Weights of a small transformer language model.
Training: a variant of Muon for these matrices, 3969 steps.
Each number is 500 + 50 x the weight over its row's rms, rounded and kept within 0 to 999. Layers, rows and columns count from 0. Numbers have three digits each. The size before them is the row's rms in percent of the matrix's.

# layer 7 attention query, 320x320, rms 0.145, rows 302-319, columns 0-63
103:523557612584478510586605480598469526577447526541494521538479440512507482504490447456502587511503475460463588556523575449633476567503530591475576473534516512606507520452458531515564473510482593
100:494562488477525456495408566503502597538441538471461538455464452505434537581545461567393509509475453558536419488593567622503548429544526451502552431479514526471532561456477567570533547492444457
100:434413447485517584494456483449538460464601521481472364495526401626508474575528469577571521426468484469544560596464528427470533519515562431526559555499490432493531468552447472471473497534531546
094:526558501446531459589476570417513505525453505586502476445443489522443469441589547456534609508539529446501482610449458480524496438513497522460514504470630529501416545588574450507511499532434423
098:531449563522610493438486524556512502426404486517523507393577575450451443527515514425506642480567475514543488478484466513490523537537534482527583428432452440565458491459558550502569508510516521
098:452575529426477563602530430473529507533467482465463506612459585505445503504550584474517453512557425512431546452501433444417524463484475445551545504452615653456498484505492471531504601531484506
102:418492516475497480442432500402508459522424432513430480499427467501539538425538485594424482513417478540450509483465512424438491499573480490491512534511518449476559541544536497477427543572518510
096:557459484518466443482408470512453523482480528535530477507421538536484555489424464568457496382512548557489524461564509441529549526454490535517476460467425512507521438502563540459530485485583527
100:426430460426480498489504511447604500504511448517487560510428438485488443526460410432546383461431527474438495512535543519553449502459605431517612460462415468556575565479475417560472567548540581
097:494448527588571469530681545465522543489516454499488431441483496471503562556427551504400549591452493477548450562430468497497464531491419547499483492510554467614554563469500523541457450470568420
096:477490495528591453471466549491588521489475575545556452563472442484583453595428520507553454439519484573575577483562504502605464560460488407468476556451480501491428586469486480426579450545532533
098:490499539625494471520497470513451512514516512538445508500484409501538486519566570541457459418606488505463563646686454447495443600548542521493533504517525502501378516502466506500413469501536439
092:536513525485487541475552538493435505486524590443489526546529491582533572563538532568454498570502526459455426524543493543424505494586499475495517540564544430545550445474489489472516516508507515
096:496538369505503513443511478613531486537462492454513444496585487499452513507486472479513550422401508500467439510503496464525426461495517365507524494568540476576581512555484561519478462487570532
106:515539556499562372518560498530479474533520609482513478500507610507514535454493581511499602468590420475516434454457531488439580418513456597419516463512494508460460499485508585527564507521388489
098:462568483526538470491521534560545439480422485461404516486456584475376617497460466480499515568460440499421487593512496575509389461405599500570501454540490535480469544543590487426564536546447542
098:556472486516594540423510449469546469515538457523535592581445541605474571541471425511497500518422531551526557572528431505474449463364570424529543471503428482514529461506490586529546516466530457
098:479546494519467437514446529638518582407608502463507456501535551395474476481480457521548513545600558498522487498459510518473558579351556535528487515494526377537514477464524433510506601430586400
# layer 7 attention key, 320x320, rms 0.15, rows 302-319, columns 0-63
101:500500394490492567492459511487577487480492486457583493488513430464514403596532463495498363553464480525583484438492471373558487484470464392541488476536426562501417429449491525496461555595518429
095:452577535593552414507498559451502473465507451462542545470524540516537464454439571371582539477459494509481503563518516498541445564456505525519473436472479551570434480459549417424462453474432516
095:488514506507426609501489529524477546560516549540501538536494565491496584464487565471446452476553520542448482509547525488591487579549550417523381399457508489555512570471537518414585508482513538
095:492499540615516541470514488469454487471502581400544496550571502477481464583391453489411335445567480510496510442480544519538557522531400494446474423482468449471435434412450554553528499453553493
090:497451447452465563473483497491532529504464528509578543556423484571541467442536515495571478496493528544442478539610527549498457433469574531510488504509536574495547461498463518459519592435448418
088:504431510466489468488456518533417432479570454567542439471439470513481494440429551580410525406560494506513525544448472468566493494475488557512482527547468528418547551533424509539428468519532537
098:557493554497438528543569559520489536495481585479494470447597442470475456540460534463527492436592464431594520642520460494554483503428540518454506459476418468458449505411452505418481453481485467
092:579534475492432461479539530495472509528462485349562472509565532501584481424534504426558542525568531527462459595532548462498454575473489475530413525521508487492469485470401420517494492565479501
099:470580559494454475566479448585420522483435554531442481423488432566485520450523604507426528516627508389558492470554539521461524470578488542459437488527535583573486420516575545465512482553481387
097:463487412404389506524375512468451571499504553543489494522519499522559443512557473464381414480516502546562501402448477508486548450518528558419485485427492542485586461493494437544515574427462576
085:501624430482489550500392502508482513419595425546450480402548416435486462417491467497407544584469452417520473549558543460523500473560488494532521413567526523557566453540441532428447438464542518
088:437603610414480520444465543503538490523513429434505521474476558562568484515533421564556457502426473472575550423411488499497481529517452460493443578426458467388569553524409430479560549474444587
099:516471427538448464502429424466473520479458573505492449449476506390490569478493531514396526439468515464567481543488507525553533415393521577487473523409475539438463539509528543512490560573502487
089:478460499532574573493528522417376557540553544613510514517476511524546569476526413498455529516446563634533469413460469564497593483465449541468556490456471557481474514480424494467527562421456539
092:537353539530449510498568522410411530547480465485517480519522519460522528503506473526414471486415531536443513430539509577550449452485498486543435519545503509511466543563415448513502489460556503
089:538420468546533486462480488537468534489424458488494489527548512550489376398474525494489541487430505568494491509551530469465524510496510548345436518549464494501410480446542477488454478509443481
093:414518558481444431457508493453541579517447531570442463463539374477491430503558528528543520476445503488457498611405570453484523508504507538397439463456487542490527515463600509427457560509478598
089:544508480588476550558454444505454475512444463537475504474524433491518477468496521499500527497464454588472485470520517470509497473530449526445476529534444580520434486495463522552379423584460524
# layer 7 attention value, 320x320, rms 0.171, rows 256-319, columns 0-63
095:521530443474596598473517457540509516446532529474553551547463463447446477584537554521514568474516477447475309484355505512491504484483524470473530451489525554588564479508543430544428461557559557
104:546390504584480554539450582492569546585554458505578512462553579480514547455541525412433510401432531536582554507471454456517533533529539540467554441462401453606338484465548541495582524522544501
099:496444512468541417554482581554511422436529468539517488447551505489533390498538450484435535461503518464488514523580474473499446431527390538553559553544469430426477475494602550581461489563505470
097:443429540450511457502481548477545443493597422502426446563547535408435435478518555534575509514494435529506447505502516409545472463488509478502488421496390488461469424467494471450495522475372396
101:487499537483492507513479528519466356503468520503521417475489554525465456630530489505507473507539469513478587520543571515364389507550518448526501412479515579498489494540497501573540553512524573
099:499508488564482492558552517515479592454537445569524456408509513441507448523610410481623496408494428507463511472439452485489546554586512459493483537521536541582548583512530453465390508546423506
108:506514491529432504494503439510432456446486469540494581523544533476480571535483531422399502475548471486492489401503541440519449441484499497443517533527470512464443444478527520451576511606462453
102:478537458448499522539408474537509457358482462599491430526455590547362495482464432531557562494415419466516536422430473508507495485434456466477557518495434471528445499431533506486565519592461510
102:398484563502463515465549414383504492427582502536589472519481445456458472473593426436548537542507498520582520599456566480585525556516615515478468544510532511523398486452545559508458426514515446
106:550520564483495576467427496407447498522506437465552506513496483464540455465416417480524487519461605589480454540520533494488510541496588385433447489555434440625495535450549414501434515474501548
099:530458510536423546482516453464466505519456575467521538437438611521490571511428508475527470503461544456502514508389499473451495495504636511518569470443448516470476514496518614548601514559551504
097:503423459490524510493504580522424557540465504479478502529497545589445510555518479571556568435440547543603486465436444535476545516582403454538473586442469455411558493617499496484491538553427466
102:492523440530514550589518465424420456469467515482464515546409576478482471491501399473521517495497539578451526464421562584521632513503485517428648393447392412559482446525505454497491474452486527
096:425536398471552507444463411632568473513432429621478557490507475564519511439542618528541476508511450508466528437452459495507434574482458508518503443493478456592530490448508420597416522547486529
104:472432548531464489540418441518477423413584451445450502505539517415484567562475511577460570499469557503467545434440514474440474405453551461484502515477566514620517536560496530527430495562556500
101:479443562557602546484456447503531484475470469457403570525517557536384561480578471446563518563468442438484585434404561518514469613443508456581423559401376504535568456476439490473523566521458542
100:520440425451483482439496447555538479529519457519587478544426531499475392583470451462550437497495567454503490500457422523577547451505487525531406588547436522551525486549424482409488404499497539
095:541572523520504576484543434523528524503536460507505466553525461472527536478521533516456429532447465576513517574577453483547421464481487441485483594537528463569519561547551395494523480524444511
095:519440570524552482485511469475458400449422487523438552525503510448538468453526486483553482481454487543570457514478609484496481552475529507566497533406519548514634504500478477498620550399485507
101:564536446473519516510577381478606480520506542500515444542485487474542495556564485490463473457473526551500418621507513495501484567431539508427396513504464517509527492490560477497523536602485470
109:459531493519546437458518570392591507496453608535609573415602539529467466451535447486473501556543475472505509439557551505584485488471466611555528496536485546485449473518488489550507460433455540
107:464559422467448516496532479468526538512410545473465578563509426494463502512440482419542551476458472466553508506482489503436529445485450427434487441457438499493483447495528482493544461448445550
099:501520521436402502512517508494424477479509467503516526513527396467523431551486437492541468495660466564520548453423484573529474443449477503469610479522393486453558524421459565545461376474479501
101:459532540518466535485457403516564521509487540513554481549469515410493518579518454523552514566538481576471464528476428468544541414380523552378482520500469470451429470470483438522519425516473590
101:498436495485548418542537552461534407443510486500638542475519441516424555439470505475538507486496535518447549502502532592555561551468514446609475514511581495560518576544503414542456520418522511
103:449576505458498637565494467464464527475491462568474446549437529485473498497485468529465447417543454572532489528509595500494433455466569599438478457469435484467476392498534517434511520554464516
098:495544506492542556615458489525486512515478502500568532566486623477518448525460587485420476565431519499434534510496508518453547479554589486454456471493469566508630599422621516489512625484457483
097:425532536408459488431515409487541522514477493511476430501448435556518548425516487553493383461514494520508421571490462505437447472501578399547401447537480372505517472523576549519503463547526469
099:456575580523498448498380530487564483600545522582472502480479444522462453463523439521424571572503462485470457548477629521460621472588659448509390485506498523472507495428521527445598451619487483
102:458519449435416539398494460447555458536509530495568462517520573528565504526469529527552504437539492501473543504585488440499463542509529480545611403533403549470561420525547476540528529478512555
092:435558570485468494541581548510541480598502489523519439543422568473459644535470508542433459570503558431542487443487498417360519538560494448502526437479508505560391587495422534481548491493497512
105:536547478460491400496556590493526573495478582363493429547485451500509550468560382522518452469575448398499424480609469553548573488539472517434554539429512459477491481483397416429510442491493537
110:498458479493449522562541457460531501488599604525495506467469317542467482487453545519440447446484561486531468495451503453509508516545451381490391560470472534536483629451536467454477526447450541
103:489549530580418492466484427583587427422457485573514522421554484463464628500568447498479593525425578501494465454598476530523445567568502502410594555438538469491528515492515468508463484479569458
100:485531427507537559475479513509521474506564478457539491572484509504479665512414496554517497497492516560454403427569481495382380534539600567534418503491450436536448494503509570524539434540502493
095:557493483447456507533472484511527503521451463609513453504478496511566547603450581519474538504522503498587566426570548562490428485498495514459490543454531432460436526451462483373474547457522484
100:492480461472633451520416435578357505443387554534418540542484490570530509459462539496531405585514553523530526493426479491449575500528503521426507545589426534520528499442458431430585553530570482
101:460457603516556472544521447454556466595433497457499555508491583447566437497545517538513500495509586557509518422517491432473395547439481626496407604543519496591488491487572576583524479535544494
108:553488444431541524388505494573488516533486544480466511460541580432493469490492594531458510586504575490564499505564490451481480454529437488494516512479507394571525619497554526507473477458528503
098:587516448471496482463495435485499563532479575451468549431494495472522502505442445425514355457516367523491567548491485565551571539513505537552427507507522591522460533507436488518585530512534552
105:486489535478532453423510483503549464511462475436421485461470566461488541500488421501456559556509434476478489557513524449495419527519498418541546415517528530582479456483576518539525446515479432
096:553471494443616496455526617461504549451522495490571461515503545529502530479430418572508424453420488495580493531570353503405462608484493555518504534553551486463564464514500583532437553466447509
101:590507492513479544479565557488486437470470539490398511553589429536470440479534478424572533493538509434505534534515535527530479498598590445485509554483487558482484529462463524482421547600613487
105:414514492515514546472580515522453549469522509476439416581481578561534486567500612486546562567605517557406553538553453441520415528437495546492528512502580462433545576490577508409547404547492424
099:533474519545416525433498417516542508524474468483466433512446481536528492418490500458553436508510483486431522465519492450538499435550464509543444538448558411531516558651519450608447481487467483
104:505497543491455477559522528589515590515499502485421495527570570467488421623528540395488489516491518481538403545440443536605489481383484426538519454557643491473554426480521474524460537608529538
109:436461496525493541580507527499420505527503516517491444433511542502501475514558573501604554462597499569492495537559509550414507435531497423491505528497632515445468513452483540517480509550521458
103:522556498520485528448484475497505480533467500485585524528431562442358525383490498526536494642502474537470478454488493470507564435510517428528466464577460490489509481433551440558511503515579536
105:608487478485374447544514555582514544489531484523507516474476510571505477570412468531511382550476521592635530544461514384590482492497506466435448438507417546429495527577548466468462473522548463
102:428474542522588426550588555576440452435534517517542547483584548488483624547482555477494447490456516454486523525488449460542482539506505415517558448553476490508547442472485459561564465500409473
106:430486544487524448519472487498531464461574486512536571474588372414529360515527541418515447423477585452422545554470495448498523555553463485595571542464433386455520465475400405486529597470515470
097:577421492445578570475432468568507462451567426437437512462503505540527586604419467514565487472534582491483479566475537548524571492502523457512474564447475424531483519482500548512476475491441469
107:539564528427486436515545584520491414476615497506435405515488565422480538538483566512519499475396502534459505427528428542421521516480481474459619491521505403463561448447516523530493522574502479
094:482439468437421576483529426371601517524466457508466487518582499478530483500453505494485497517429510498571491537499532461523593543430502516554501590545545574511542497441555526590519547459504540
105:479473571508531568550556507485603441414562444517537501525536557513395356517491502482493471463469398408457576567532545581471517497524513537447473485481495499427505423514450433437421495448536445
100:514459509541486536476491411477404454493504504528521528453530506504517436528519516402447495478490526479581488495397508539573460468576458459516662381410455475395523518596534564438452520570534547
100:432398512500474532491485496470496547624440512509466490461495587488467471525475545394475500396428526495621503490563595475508537479514542430385600473548405445414578462519527541461453529505469586
103:488458544591492536529412531567569479553458497531534517487551488538420492471517526528607467533450545465510400450582486537534504547517480545494561553447478515476566621419506511547501452432584547
096:441528479519536565460509488537453539502469463470555523552448506469514462503461500445548518550389529532510524537451484588422439462437519533545500531501455476490431547519495537435448479503482466
099:436475460516533508474486368561529499542454515504458538440485508506485446434440554458414500465444562504429415511533607534510575493407615555532484388512540483546486414439594451424470530495459416
095:446420527487442481403568500490485461566507464554572436504452458526494527596438492434441533410446494454498458480442487602472514559536417483443505561496527507443426430529509585493571482504501569
103:459491499517485533542484395483452456551507465373526509523489500590534515584487534512498460494465529506574542481551454576446556392475426487492491554512487473475426456574504510385488625472545426
092:437534496461562460428481530497572571402553485448503489621514575500465482439429489528480429568505497542546521379473533533507542485505427400472432457476361515459506486453528401545505449440463531
101:441593461494526514473498436491442460467512554529485469434521544572406486485528484541502484480441456440513533495402578617544383472457504485470551508549541417515562596477484468449535449645448510
# layer 7 attention output (transposed), 320x320, rms 0.159, rows 256-319, columns 0-63
099:490488487522514505462513407487500363495536417498511426549361601476440513505471442475427541388505600572552420460465499497497448486558569424522572485479461513528489541531472550504399531553465554
106:544463493485569454655534544475513527536512495479562489553570601449464519520581485481467486399417504509535524463480618452491537437491489551476555533458488432661411511553539485459600493486435453
100:466472519441548514540564538594533463433561530476528476437451593520535487527570568483509548488507486579489563480572491551592451509429447474528466579617547455500451521544582451539511537605518412
102:497411494496533453574429487529564507553522469478552512598536536438496403514559478568586570453523453545517510493528516444493501439514492545448413515455390565438505540558561469548434462395521494
109:551451515461418514543499513440525451491393518482496488493599458539486461594536481486514551491557471466504470481563509510454477529509466480409598503569484480455482495470545567521457616552530575
108:414540509559437610628447516538548580520475488532438436526464594422494467501513563443494561492500485484455476488529484531413496501592542433439483477546606582497489530484591455547413473692492492
107:575500425536582468571546557603470396492466453545512506510537534405495473476581488574471596545458478503407531408385430479483545489490464530520461496500464488508505456448519536443659409437491502
106:399536422500479477571443551566484513457530531502523435535579480520428453441457455520598534433438436448443591424441571402546512551475412499522576529518416536575487550554579568501597559536458538
106:571577529538503405525468411525462539513549564483590460506475568492523490605520591515490543547473562561584495474479432496492505506600532544479548494520508533511419597522482497593455424530501555
109:603544473569424493464451578519566516489479526460447567529436430459458463599391539550496422516605504475358453515551430525529509595506494459516573431544488495486509474551484442559524538508525533
105:513577451461487466580517492501490616567491520495559464531439590543513529537477399529559520493570558494426457478563456504527453477410593535520494462494497547586552523455447478485517496473476457
098:525484526530463512509612629483465453443587514560492490480488565501527512457450466626553451467402525433518335511530461526382454526571529518517446494490538419445502461528566500462382565547449500
108:531578444491552507596448475502424389556535522484521465606511492402530496477458495395483480481408482542390578464527535451472445465574456511431530391441408412465448599550580460585405518532499559
097:463480466595538580489555447548459565583575493576436498509587530503494510436496566438502452426465488419481507471531612529491443532485493492532421489542518534462554517455420393472521590468548479
105:496477530445425470496499440495547474535573520497481416462520491498444466539625451520487510391478457452566541557595514488511482449485481513482503415499536589553534486484526560537418402498481504
104:479453584528571452506530471418570457455472521513466549518590563481478556499478525546501418529438473502500441440410526429480399534512473459587444547478449553490601505446505536493536472576543550
105:517465494502482460448433473523534457505565507528468509494552538508546472550430520483476486412474505494553573545437532527503447516509558503625382549524455459557480539469506466493528500496503518
104:461484583558504533498559585533496481493444430564468501484561536465551578488477531504507409546542495488420431521477490582677511465480542493468440565497534457573497479510478462561494510444422454
104:520460531503464504545436484530526443438449525486527515519528409466576566438430478473525491583549445526573360516444611583466467487461533480434547527478541527561625414484567492490556557481463525
104:580508471478413545587514451488524458527491575479369468482517510482579560527478492449499422538523620524418434579543549508604473543565457454499549488485506518526513487530559476561513461484404443
108:519502500448492427368593571416507463576476491516635502461540480471628527503502424472480597578559519468486538496484633548506518516415453492481574484487422464494454548551504469575561441482407477
113:532521563492442504496570566493489406526509495455463464454534595484463577438484580467558499511537464572556470531592396525516446448550533439535564393533530393515574468482520532413613459503524492
103:534556459532555529528461459508442485431512484546494455458509412535552457458567499488572506474544425582534557565447546560613383483480510558523488511535478476532457569434501523397459454454476495
106:526511544497544607411532458470497585501419483473584445517504447494397538442529545546562625529444497440506363501558515474528462470489509433488512503527534510488462430507479477510488472436524540
108:433323530495516460465437508483470517513489461611497538532507432537501559570557448452451461547456524567426517528413534530568512622517522432479535453546439471482522488552420514476489535451547503
108:448535482501472509588503503480438403496528455516476418555520481562423556504492569538422577426564400543546493508506559459541447543492535516505472510497430536430471496514461509454443566566538591
102:477529547561460552489496525523546551628525571539467531399555451458580542634492551588447421548519506493525457602594485498389487463556492533421515449416445489474431445454570500470498578446442547
104:397531490416496459522502488535593523509509461495543417551443479559466469381499460587380473475517519525453406486504476561523469489502520436512387493470512444551531437495499481570471462500530489
105:417441590476487463538502456500437515454398550475522479462540497516447560484470493502401555573524522457528433440538571501462557423471554537513471533486426374469469470425520518581564442496506503
106:410542466494528534392500440504508572498491481467557547487532657579426419451469407528506572459513463482572434493531421446472468548528491540506498509495427604533552488450417484465510531574527511
096:468593465464516506427524521365469533512522473553592484531516460587490411501561532545598572535499560508550532518435530580542537484549595448497533513473475425459413401461460572471519438515450576
107:542502534489486477398503577513477537470569503467495500526456572569564522527480446552540506490520575462495536532432504579450509440461476455505495498531488419451572483547523428479515486491540459
113:449551501585521532509528448506507407537580455471374525479491499505435473551572572486482449556426483553514489462500499526538440467561544455501448457483491411525522600542535427529557516545442427
109:571521474509511395490516582516479590483422504498465468471560489488471482463585451530402526539500511483539422534481504450574573455536556488457564464573463509445468511480494452479444473458437485
106:530558488524483521571477510507495488527573492461536476556479501574484523612571467546549536468537536455472332485481400521513506565452583485534407472433552574438471473577524536567562491495495533
102:565457464418490583551519458517485478489505518561541538523547484526496497589552511535500552519405418512420503452534611540435392527516519541487512437463516509473413500421468442494554502585479491
099:510502476465546441539558513449446528459482486507441536465531507515525646482484570563557477487416480556564567526454506467520480355551473518581558590488579469546538397523509448405519567511479506
106:448496535467503529603546462484536494681498448460501433463489495335443524531546537489531517527502572515451486490609580420593370604456493470501464518590497437509517491546537581484498488486431536
114:454492453514477500419574475477428624426510498454434484408490515453443502475472547485446520442524546534458503443538532536495473488484443502485510520503597471524602557517517557507525498474452392
104:546524563520463441410399438453485569446420518541443553414417546534514448449441495419514438430507469551487525520431506547523524520517496508632549532475492440556508502497477417512476561495612530
102:454625436490455449533514465460545384566477500474522552495532559483460445454614394451523553450555473487500492540551526503514511485498520498438562416445477542504472473514503472563499445442548478
102:530531450513493472452568602415537580415506478536421505523454528517544473472450463576522469442400484415516580513539573474441451645464514557522427428483513511466457471544548545542540402533462548
105:642498489578528612619481523530486497464473538472468498391493490472545491525504453512532476449538499474419601552550467549487474457529481396548528492538518512480481442429505438466469538515567423
107:433597510538492459559517513515532496485395512562455497524558516489454482424537511436478431518487455545567475501489386475386494567400566496528558562472426510463501491600533539548489435504521500
099:532534468506457432435432618560579510609498499432496489540451435584539480352524537401493449542436547528541466499495443503517519446540474490620461527534445421466594612525556489477491493419515477
107:513527557568503549471499470552512541525508483588533453427544465458410561376485568557482571470578510459490398500444493507554569466543482510495568469513553451485496476515475516601469499508554472
111:484488515529607548502520542431528582512523501491504482486501536487497496537569431575552579490544436488474430633549493521504472512439497423451505593514550525452530472532544618532507515529513491
108:446495396563537451430517426483484515494567521552490415490460577543554524502505554454515500496520497569414487570527498501569560528574456461493480451473548515470529538569572454516562454515472525
104:521481466536436565504566590531469466432481435474500530651461527595493475610399572481496476569566492594460625519523524485566505578552559580459435492547445499444398569480495458482574496630496452
102:472499509461471549498545503510462471459504485556525460408515530533476519561518532401548548523566423473515581501467484513532486583514502507437550537465497499525507370489438494429554441569458444
112:524458507596499577534444578517569595447516501465430510518591390465512572487576523412482528486415566451521478583474397431413500449468448494457486530443496408527491460456460468501506488582576460
102:492486411475422481425443482494427538502515498462586450520626413514536471548503467454493529432500521482448507515530437543530459377461613616546436447499581500563544588549448520442544494550576446
111:528527448546563420425529558464432474393560472370470466466548535560520604489478522634465366470469478485426465517583458537371478538480474573497551489516559481493446525559574485491513491486560441
100:515492533561421562387467443470573472520468428512554542535533511515438519530487438514511467526487596522584587630556515449480601580531553525414462514545539507506526435486543514525574606499558586
107:521388439458540517499537477507632449521526511506582440519529536426573490623511468420497488427464401428473543473483525549421559390606516556410490553515478415451459416515464498470503525501497454
104:453491582492489535612513511587476443394483504547592479450508488469497523467444514477479494516489432522574507528397440480623523473558452524390537476521560575543561514504507538433525526550503509
108:463498472536512479426504510592481465526517469514439525438556590528534573564442641522458609547508590524505622590479609447487485506519502529453581479537506447529545551511564566478448517554508508
105:566523493541570572450515533479575499529474513532536465441528526614450512544570559582604418512421449568496401584485599542579510481529457453528544501460394443551564598456503518584456527466497536
099:520530494571507592470422500421528540563517465502550571477544467531505513556549486508518454518544473458564567525505488507388411450459494567494498575490494505524496511547441467485469368516515429
102:408563511545515486529496431607483468538461567454585548441450563439589418526468578496442589456535541474492455467607511421542513450498473542501548454445594350509484534468482427490437467501494474
097:437446509511516432539535484514476347525537509545530491498469460459501448456519571477481550459514439466475422546482307433481496530496393483515409403450572471473361488543467481492587567405441426
104:546378481566536449463532463552524545564566480438426503589476453509549401471445469458617469491558460520553471516497478487477422478469497506495516482515559458547499513491530521434526564547449482
095:537519471555530565477562582442497471507481491478518553583481458507487554392501528541455495509520508502525589429476500412503484481597435417515475441487440542501501483500546536477507486485551521
102:537610451483549454614463478524459450490559546521482545420487534546465536440501523464483506461543484441542463527355517542473414608487483551507416522457459464447550519511596491487496462571527473
# layer 7 MLP gate, 832x320, rms 0.178, rows 0-16, columns 0-63
099:345423526423497506490485509543568449554518534539527466465511488568519559604504426494492420563495418387503458560610512456484484606521441548428467500535515548511458472374544527501467467466465459
097:505497523468501464524451529439557520533530576397502454500484550614478529456502460551613415495600589446562409482457414542435441559497495508460490550614504562474529481495554487528576555473518542
098:451572559481446562372490494521523459513545499527466534490591487588445487502426392475468567470492487510513466552465562489482468506472500582482540564412504609458587487433499562499534544510537400
104:442573442595504500510535578524430494463470524480491458513444415528574360500400529432511518570513509529385556491531565431505644424423531557552580453469465504549525496517542487430599544512412505
097:488481459480459530490471453572516531468500473426467486520479479556524596392583510472445518442537439460633460523455390457606406499502526502531389515448484448500477505415421525487478483535401464
107:554487484543496460525492450466491524513599498542615514554483481497501442512521564467491544649559558476429499523566463524486444498521501461573496489487473492441561521455522585489445419457471513
102:505500514498564527413509520540462561445510412573486490525461543374536549430531416521446426519503469547434462543526545491489459458480441438524486416455501473425476522472493540571561474522461467
102:495471479492462480467517578511533597489476412384533512520524486489465519585517641578517477531442455545539521475542521456420520448440497475513450567498469469540503462580546451513350434515499447
097:518518530507492444496507495560470665443480425487401587481438474551414519488479474467520452478462409456493591375488539449493497510511528571493537422507573500572503495499506455526528465525449582
097:503407476465504522451452539484626459459511536597451592564504405524426533548436581493580407488468527620503461501498552545411472477432479474514587469471496602511541446481473520561515607493560454
100:541442565475488550508565491521567495543512599461457510471462513588524623455503534527512510434477438539503506506478542459563524405469463409559518494504497497467482548470547458465483481423455516
103:424445478461496516390606481412455595501454501568509445447587427534546528517525583436515491582534508505570623495470427510528509519460493573482460492494494491520514559489529488474487495461551515
098:495438418587458545442458479436523556457454464465488515420455469454476507519516542512441394421534494477483437553570528481505446453603593456528471468535395394524514560490501564481510366499473501
100:579566519489512520467524521408441500456498564537451558438586546542467470483483423491453465463549447455494544480429488526488624557513496522543569527526510516515519512564482536488497442491504506
095:464486548520483506511457546500511484502477506473536479508496563524434534526487535495467514439412574546599527523555471570496488513416503547608612476505483403563451405439496457516596478459381537
097:452516502440468562577425556562388580525493512428469489393442538551462542476506517489562570583570431468516499475586491540389482387513524577435537540541537539530548497614426470454588497471583505
100:530438465504528439449489446469499407467542488472414490610463470509399554439434503495430486438455449532443587566521580545456621505480549566550513558501398476566541503628585453573561542480482503
# layer 7 MLP up, 832x320, rms 0.185, rows 0-16, columns 0-63
097:440529435426552500452500458417526515538460471500437496526514597482511510490482548462575565448500526446543568539565562506521492424494480512548522407539530496439509496517462520556429447584458471
096:452540426514445494415562481479458522548513504502545475511598450376449439532520449540423606451420513470519509547533531461604534490486515435498509381450461448470479498593386503471523484522540482
100:506376506480544541460451565484511480437446466519528520454536485448424436403569435568594478491539475453493458467481546480498447556420440575447467445498462577479442483542487503520463424547526485
103:441471488482530358544473573443591437457481548504484510435505627441561522411517436478505452416469469505420516538553432499512570472492495542447331535487554505529544495484493513476490493421511461
100:504455401437579512682396555539597450503583483487525473500503390498479523446509584469505530512474563568445486568536510506513592555535541542528475430532611568476458538524519438521455571516494551
118:607446504550539527530501543468563432419516520460441557403488469496544479469439495510441484431427485551368547526459495540440443579446470562560480475495537471539514444436474621528473344500461447
099:551473510427543453451464547555641532566539462487547498555448473476562527405513476599507491519549626527513452496512537538501475498517475501431442465537463568518469444530441591392491509418478508
099:406577482621606511478499504474475554358489473537474496505541482552538517527579523477570368502458451486525585618488525370527449489517544529428453523462487488559475585555458527514529549547464553
096:486473458500487496519535531534443526510573509531534532460463516670490419453523568520529480516529456527493476494483573463482483459555495554595608570436452484556506448515531379457470566505403485
096:472513492403648487480511531490530391502572504511503503509572430510477480529542539501545441676524462517532515522516474490494454475401454543498517482477571490592515559483440551490557470470472468
100:496489498471521508457451470477531461515541478503471538438435527485537416567543549507435485503478462513456541367528460515449465489556465561527529517577445489460500534517462541546486459495485375
103:528414423352505507598489427532519486572519431551564476521389442485457571493519457424465484481515495561475604569470499473607529517554490535510657515445371552452579471499494530528492459465458498
096:456405473581539533514484441496493468502606490445431576470479474640552473547492447496494414535529593398468462489484570507506451500494610470594555573584471574422589480527606472469488520477547560
101:533512370574446475468547441460543580504489416415457607586568495612551450506523538423553480487549489512489533538487520554527526486495450494475510526447548426491462469445383495520455513439478517
092:560427505492450573490504485494466427502465483557521541562464488524451520534543459501541391449565547545529477580508520507515438483563484523505541496415540491541481553504499401482522481498548417
100:638491480538532467553528426560516416453559523446524482582495391499493439497474414441531439505490511526524519518528434540454539544504586401503580402489510525482482512447415517540406389449482564
097:589525524471401464456620479500548578515469563509462483512577493437583403501475403576561466518633582476510433429447580467458470501503433468468602552587580462545494478477586485409550546606480539
# layer 7 MLP down (transposed), 832x320, rms 0.215, rows 0-15, columns 0-63
100:495454554396543465512433493480422439523543532465586622538493490471500499491519434489455458458462513504512448519434503526556495483429552440507479491471537494419491516460590532499570428456500636
098:459431531471560505487497528469489407490520556462434533440441465550458532479493490556550494511524430524430485480483506529447543676502489488540499550469426589502508460466584562472507546561536487
098:521567509532459522394618476531461459585575547450502380473539498537501461552451516456401523552437411416442474540537494509418550455575490397575504446483531542489498537508479473542466485475500574
101:506553606528503569548513468500517486457452489474502477507442466499441430543479542500579530439506538507553492501597511538509494559543516423473548526498516503478520587519501539406489547439522475
096:528627530514537540462514466463554482502521532549495545437501533454506435514497515448464527499416500448503542449485563591430436514508415487495383413542489440509590503432611445478630511571546565
107:449437569549575516560535426398447551433506441482529560507469502492529464519536514354532445430600512486463525567581524555489527562478502469555589556383510540477458512521525427452462538522453458
097:470519507466465518512520458500467505513499501543403508463551512537501441545519478409454538446505502460423477407471500460616553529446477554426536575445535523513574443530514548464550526487496418
100:498460541496498537572551471503574544601411535508507487590399562496481473546458523496440518461564507509502494552466448535522471519531548459541561539502585510414514430490511514460524510558512497
097:450521506485506493452383505478511437513458514523508439568503521375529514554527402427514504427503573517551495455502468534499531561422508432434465512519520527552534502472494592497509431424583489
098:571555554604412502438545497475407529562454446536540422457526491410543488491483434441492579460437500551490507455456503514547562548502478446525528442574446436496426493556531443504337490509418595
099:457415428471556493502602472470412553475519549496520421552501410491543552426405474440522472501538549441473519612410489543526452568464497506472566490451536416449471442523443558450489515519561593
105:459527616530455488475515517548364482501515506490500453494496450475467532474444524513456527458538586483540422502554566526539442548465513432359464478566542547462579524485496531487475571529549434
098:522558495532433450524491631519483490526481524527471462480550494522514534487565504485585524524468417568543467507508539494472518557436412474405505516447472527428414491449473419545454561571441432
100:503510438476473446452466422561426426525468543543504479482489525475548528505535616516517453540468487493548503546475509574518505550449618490582541474421446545539468583515487509561445534440523542
095:493470585453523525517436473489489570621549508514549552491456480467521502499440428525422561565539460476562455510447457509520542534560415508492498486479591533559455526516492518578524559443442489
099:489503479463499535438519522534474567473483490584448518489436472561482518416533604460455553522470501449394433535566432403456473526547465542457528512462545478543504602507588473412496478535479449